Weights of a small GPT-style language model, trained from scratch on English Wikipedia: 8 heads of 32, local attention windows.
Each number is 128 + 24 x the weight over the matrix's rms, rounded and kept within 0 to 255. Layers, rows and columns count from 0. Numbers have three digits each.

# layer 9 MLP up, 1024x256, rms 0.1, rows 350-362, columns 0-255
149127110152166112118124141156162150118136126153159125123144134168132063079135125139119102125118110125098099092142113110115165139120119114171113170098115092163121147137152124110145081099110163114134081109145120168124186130106095097116128141094107137130107182160162133143148178149150145129176111167123142105100088147114075155123149089108138167129137115111148153113116102094156127116105140111158150126114162122122137141125072155107130156098171144117152103175138094181150105112132118114134080126133112136142095139109139139146126106151120090147125107135111173155090115062115150080078099117155110132107143111147140123103124110122134137091105119098121110172127122139146108092111156108129102117114159159095151119149113148126126137150134094094122152105072145141082112142127112
137150110109136120140110065137119144103141103128088094098165103165128133133188115100180130132148155117105097156108134139139123133138106125114145105116149159120147122127150140100073096107118119151114173146162086124117126134114162062139105117135130178138082131145149148136164138101119124121085109186123102145100116178149116161113177118118199127106119139123122135175115081122115133099111114143178164131118128106127139142107164126114113099120167141120150104098097175172093129082086092117158138120138119100144116169112114118186140119133125085138130153146083138106145146102161128109133152128124132140093129124120072098155120142091129123052150102126200095088135062112143136168076141097106123116147172142151150159155116126166099096110085157141165144144143138153075182137143143
117150120146147115145113122145139162104100108098148090117127127157126111132144086111104106132132143133117136147138149141135142149144128174117157121121139147115171155122210115150151112098180137129135126139146133165138125144151128109148099077119142116139120153118166150142093183120124119121074107154125094190141128116085119119133125101117144089117089082133105105123143123128133153121115132131112136137094165124097122144169145129126159155105148123157135125145125121125110151131110115107151140095137128117155104143157107136121148095142107114126132149126116117137077153086124106099119111110129140145116116118143163171144125128097141107124186121118186157129127113114091117085084123114130123091142130122144115159127065125153130116117126147146152145139134121131107113136122134
132121122141132115133133110146141141139129124149117119119126137141137127113151126142141113119131141139112131110144101116123131127142126134138151124115141129119131120124129131113127113126120140146123115125135124136094136131119116125145110131126133139128099137141151135150130153121120123120144108122133126138117134131124124129140162105136143138109136103113111112145122113124157137110103123134135152129134149124117116142122116127152145139117134127127129129134133132134136147125108115128145121131137140113148129128147113119151156121144115112115120123122104124119126143109111145099127128116122109128125114111140124107123132133136136105122134108115133134150120107136138112119125134127125138106137130125121158118110121130150128116136132128123149140104116139149116122127130126
109131132118158143132115103160145115092182100194130109127155099140090141145146130150121120140122130157126126126106125147113178102128166111107143121110154136086125117154121114109121094097131146142125107124134096133109128167106139117130147100095119171135115128121128125142133156105171091146096112072133081103112140086120119115133124119145166106120119099111149113149084136125166128132104124133146156107115145106076130135139149139132167130141094118155115138142113147169139171149104100128158110083117112105093179152120090163136139104128124120150156137162141143116149120141138148107092104089126164141098091118148109141140082125181179100132134138149130166119155131140152121111140112128112165115112119129073120106085129112165147121121111125123125107114106134154129105134141116
142147119159148134149117112132170126131152101094131141125175093148135103098144140122108115122136101146113121162119128144089142092154155153123146133094153176147129172127151159102109109104103127155111129137149101153115137113101127081150098142097137133144121121145122117121118132126147118111123129113174106155125105096174144106138136155164129138087166091127110128166139158111118169128103109116124149126130139146091134133125142127103140149111123111143105140140101108173120102146112097178138086123144123135147132153127116147138151161125068131135172100067122114091119140125123090097140093130142146123113101140137067115125124110117131079117105132128161095063132132136138079126117134140191139116116164114118120101105165132129076096100144095130107134104070172128089123151127111
150114153143165116132122118167125164172124071171119138150163138168145106087115092134130097148147113132137117104126094094118181122099147175154149122082122108151127180164141139077142138108114126141113125111157145127142162117076103101140110119130133142119092174155159158151165160161171125136136104155124135195109108121069106127121177138168130146114147113089135116131090138102148102111130118123119121116102130068127124161096123140124141152141171170148137106121133108189178158099090110145122081116190179087137132094142107151186162133133110109097132105142094127125135141086091106092086135137113098108122118153160124093097151134080166135104154115108109115162106143141108172125093164101209087057105156137079132061127135120156109120144158099089125152056109162179126137164116111
132110154157125097098144141106132192118167105146104124133148105142119121128172120128187146126110158119093113120170122122119152122143121121119144109117132145138165126124159133119132078152077142116153074132131099159095138139121110101103103162120092172146115113178146159143166183095114123152114083127126144101130120144122147150135103076143141121119130119143138120108119134129159115088087141156129155142121145107083137120131137129142134159130177097136136101132145116136104133110107106151130113100162192109163105154133113116151149128141135150132147122127096130132148165081152108113110126106099148142107129138154126073176147130151134111102141129109111142138128128129144115067107156099117115117141130110153151129089093116141152117152115148110127133104123112117088101166152119
138142144134132121145108131132117147107123137123131089110132151137116112175171127131118129126111121142139106121127117111094137124130094127090152160104148150133139147135149135114156145117144148161123153131121105101138119091094139112119107116111152133112145148139168149142085118135161124141139125125177087115141153136113087137140118101145118161140160105134122080129137138084127122122120113158152151135117126154134143129109111144169136138110111140115115102112102109158158156082126122129124112097125125120136131118198131092141097112133101128090151141104092138149116124075113137121122106118094096131126087097099114146128159092132172124118149094158115123134130130117126120091129150135140148097139161098139159105116111153152131099140098115116126113130089157132127107157142088
175111132165140067125120135126167181138163173137130118136129112125109127126118129127157099173150130193116099136125117117112128143136126197220103118111166174122167113111182129080088136120131117098141140185163119108075137098123165168159145124110158128138070137148227152143179122142145092114122083101146107131117109094062102108184155088115174144068110098001178130121134142171170113098098158144122171184118144168150176102154029122168197101167120104174165025142120126180199141098109144123117131072142140075143166116162122098162112107076122088133161118132126161143141079132069086132087066162116096150062083116106145150144137085070096076118188122110132096171112164115099122072179140063140120133113105084102161142089064080100130122177088091095137150063096138109130070087171112
136119127129140136134118125142130131128133111136128115119143125150126123113136131128134117122132138142123129134134117131132131127139127127130130132115142124124136130116125141122130120121118127130126113117126129125129139122123129123129121131129136132129114133141133137120133132126127136124135116129136126127118126127121122121136141120135135133120126114123127119143128125115143123108115118133129138126129139128121132122131118120144140125132131145132133125133123111131139130133109123129122124121149142119118122137144102139135137123141120115118125119117126132135129124116115146112131114132128123134127118110124120122133130120132127123120131117133127136125134119119138114126118138121137122115155121119126131110127114131126119133122132122111145129107124122140126117133128116
093104094145140108167116140145171146130136132167098126067141145123171103151118148086120123139134164145088124141165118104101149120121107144139113109102117088117153192136184137105148121141160130117122146146088103149082218175129118149159120113163138166121139086101182119120129147115179158102127098115122108144142080141078130103146149069090133152128113145133148112192151145075165129106103115127102142146115137122114162143124142136137136114103116155127119116132125114128119138141081097093151146134156128068144152114090141118121158118115109146108094132124113133122101125089084086096095100150153156120137154147128123118153136114109126118155140103089138144126120094103108163085126145125104143119147153153160132119092152123125160117114139081092141144142119164162109130179122107
160114140130149135149108139132148141158103124121141130122125130163190130113144116144176110098135119182111115127112108110117145090116116152145130152112148146110076118129178143123143135151148126136139124139171095121129143153076112117117139107124127159136127146128161138116133141149130147116124121133167143131113104132129134151158125079127139135104134126116113134147123124074146114120110123113150184137136120126142122157102137160152134124082125094128139065158140143170165140120093096170155091108147152078124164127135128141159107115123101124136151118116142113148154131110102139130099084152107085125135092129143108112136126124120136111118125124123103094170132131071128102143131150115147076083118158118133182087121120133138154155133135115067116133076087183166115143118149119
# layer 9 MLP down (transposed), 1024x256, rms 0.0927, rows 350-362, columns 0-255
155095161111120040130131149110117163122103142165103153101160120146139135133116156116104114120108152140114113120128132094138119186071121132100117160144126156158167134170103152137153161117135157092148139156035118137124134157127091145159109111122118102071121137149125075137084136164134102104139109106088148068136178131193165098132112135132128133131119151098121140128132149088154111139118113139157074115141151114150127103129149145125121117131094143137149104140127148065141148090164132121149062124115122147158135112159075150135156107133146164109142116130152110125099133125132101122145188143134162131174076132140165108092098131119158125127083131146175120122148158118088195156167091116114148072159160156081118103171101103145091085100158122134112095132112119109096068154114146
186113132190096161134139151131184132113115084173152082106144106130094134155130121111099150136099125125094131131160086117145133145162155151083162130098108122105107093125119102145123199116104164154103155143105117103158135177130135106125151122110165118111093163138122095105113137139116115140087118114109083060128101092126120157150113109128122120115120121190125121112134163154147138131111118063149082145100119143132146118170131127101150123129140126126122142148140216104182122110115128148129139082144106124118153100150082121100099146094143136179126107119121103167160129175180102103104124124138123124157127184142198141208117165135113136115116154157130133099168097148124113095180127141152145170090120139177101110112140100109101142172103143148117131147162122111163131118104105
131130117104149120135126106140145122160155112167097176102158090142110133119118117136159147140117124159100156087102115127115100151111126134135132140124098103161119095146095130144174106091101134113150159120105047119097116084119104140098151176112145134139102126140114084175145094151186152105118131135132164141117094131125134111133157111130099127122127131105151139121140136084169141115118159141168137096160125106137176144133141152134115155117106133129133123104121105129143090120122160144152089141142147141153133115125150109127125123135161145133130088150168133147175138155086117106127152132112152129151122102125117101104132129136118166098137144165126118111158136158142135136123136135114132135122147163099154127085113125116108103123096119112101107110067099140111142107114121
146118135135125123116119139134116140127128131129124136127116114111120120130130143116133138128122130150124122140128129124144123116136124137124120131130111129120129141125145124122124128125114119125127131123122137137128111120131139141134130146131125135115137150129126124135131122138114110146131133134132117120134132122129130119132123132118132144130150124127130139128127123138115133128133120132126130139134139131129135140134128118146135115123134124134143121132133143120146128116121131140119125125110132134126118124129136128125134114135135127123127120137126120124129122123125093119139121133111139104120127140140130132133121132144119131129134137131118139114136139111121129131135161115121110125138125131126123127125127120132120116135109130133121136130123126144145133134126120
115135124126166128115152129095120087133095166125118115121146188134158130109110139131132132160106133122102109127110131146080139164133151143170120158135135150091188123144136136150139124133103138140120157149136103098153154126120148119152144174137143092124099131127061105110128142142142130130142154143131083091115110184147147129131164096058092144108119120068110134118125146106130132145111135080136132106120165099146076070103136165092125129120125129144114120121126147143105098114092114090107117117117099121104157123169117147131147110123114158175153121193091157145151138092110123110133130095122135128131144089074141124107100161116143139089136118097156127116139149128097087163153151189098115087129157123113165113140136106166133121096173109100112080097077130108114104115122126
168137129088113138122112112138117124145144151095154105072117186154150171100152089130134144138107124096120080104119143124095090135131146121141174096154130145073120128107131116179135130162121094163122131129068113152112122146098165091129115135158143097158112137106102136153126130132159107136108146082120177153137137153113142117061158133127129082149121156107151137094156161149134176147142143117147139143155110161141155129123148131138131145119151124122118134110144153165146116138120131125148130165127142102159142104145104137116138167145166174137136117158144109177135167126100109133095138106121118126132128107109108132125140112152132120131144163061126131151121137128117127098167171162108145119149122108101124123146100167140153125121144111137145117102163107147111173089067102
133115140134085094082136142151123193175088156123100126159126101130127110088134117151079105122069072096155100112098134087118125131144140134153110140161119153164187137141102099117115140144201122092165139141116110091140123130124150093094139113126098075110125129108097178079113115094101101105148123174155137106154146159117148117107172130108135127093102162120181089157089124077138116146114088084175117034103136136143103091141109094046130089206110141116131143133132149150058152144166152084112148146140126119157161138094149129110107170102133172056130167133086120167121116116139129113112186099166119173147147124158083135090135152150169116118049090124168137118136131097116157155155092087101195121138144098102113111148142103185141149086127113118122097133126130128145103102110138
126080111126143108064106100124125143101145127143128136136125146146140112126086124132166108123118139106106127152120118160168128132140174129136142103120139133140114149154161128114089135168132130135146149114115153118154128096149116134122146139112134096142178143149125133134109143147110105153137129121138097127122148138142124108119122117115130133097127156165143116155100141100123139096121143149128118166175119162140129121156148140110112108109149111092146125112147096163135090138114133156130115115130094149152088158137122125122111125113120126147124124146115125131132100115115106105114123132147123129113140156115122151118165143134123139110139126146150109119103140136127143105099153134109144136107129129157110128136141124125129129135149138125143124128149138113127162129096106
129131137140137089127115123096116149149165147160099128153124155129134135150140123158118153141093143140130105143132161105098135179127156143104117134114132140146115135152144107099159124102089066140142142136102107156139106153127154131104132148153131107132116146159108087121154111113141114115113102131097144105109093081121083105116123109099136130126116126122132136118124128133118139138117108139139132124127134142153136111115133148102119131111162128151085127132129099128120175138136140134132141139107124149113102140132117141125104119085101134139095125100121164089152126124145112149149154132153179083137133156146099110142134122137082149119158141125138113126156129132110144136155144107116092133136138154155162118122145160142117119134103136138112121156121141140121126147131073
166204094105089143126170129175183131148162083124087074142167204181206152156104094137100144109115110178148091141094166174127118098131076128100210079114124124146081160122094124141108152180113129071111169162072148118102105088140134089157170127166121121143129120151112072088094143104201143073107151100086202200179108177068157161132112105136153115116158170188089116143126115132053166139140076150117119118134125155147093111145184136074110155175129146164069167148208128134119109113126135130137144069090152097056108163100084194116120115089112174178129109141139133162164114120131153166120146151081046072115114102130124081127185090207131099133162196165073165141071131115213134175113138121131129152183185156124161117093167147125183107127091157119135144146150110141132208078096152
135133130121131129130127123127135131124128121128129130128129128129130132130119126130137134128129127131126133128131127122122133130128126122118123131129128121122117133127132123123134129132135122128124130123132128122137133134127131134121128125128119128129127122128120121131123128129131127127111123130122144131130124132122121136129127125125117127130129125119124129127125131129132128134131116119129130126128125125128131132123123134123129125131137139129133127128132126128125123136128137129132131129118116137124128126124121119125132136124130134135132129127120121126129134127128135129121128129129134130135139118126132121127131130128126135124137131128123135131123120132126126123127125135124133127119130122131140122131133128121125134130127125128135121132122119131129129133120131
155133122130150084111116168099113135081130139157108091140161121120138137149161093125098159125136137113113160114121100106156117151088117124108060183145176137133199133126115131110115142138109105086124092190155100130168125153126155079136110107130179122114114138125120087129095112190151114106155142185131102119148164124103106127066108132062103170147121058168100110151152117074141091193111125150147148122083156083174160088144134129131115128119110179123190170123156094070096136120124094129159113113113117126155107112178129094124112115120134132141126159129151109164069184106154140132177148155127165116132117060118117165103140136147113104125104065116107141164122135125114151145153132145123140118165103142086114125182069117124116116121170124103141134146175088092157123163129123
150150160156136093114126130134139156122139117100163111130105128118082111118084108156107115109126131106141135090119142144106128154131143155121137106073136142105132180126142117145109152075164098161122122103134151160177114152143133147119075135127130136151175146155157135124133129125126111118091116113115133152102118107111132134140130094102123130139131114109116122101122076150107117117124139113110117179159114141121141124116090103112161111134146130131107150113076111099173120075138139169136128123129103146111129111129162151095098094148121131146144119136132112123114152130092092131119127158142132166148170101145126152152144135114144124170102162133125099114151117132104113148139130105144170144117119118118127153118111142159103127153110137159139146151149103117156117099110080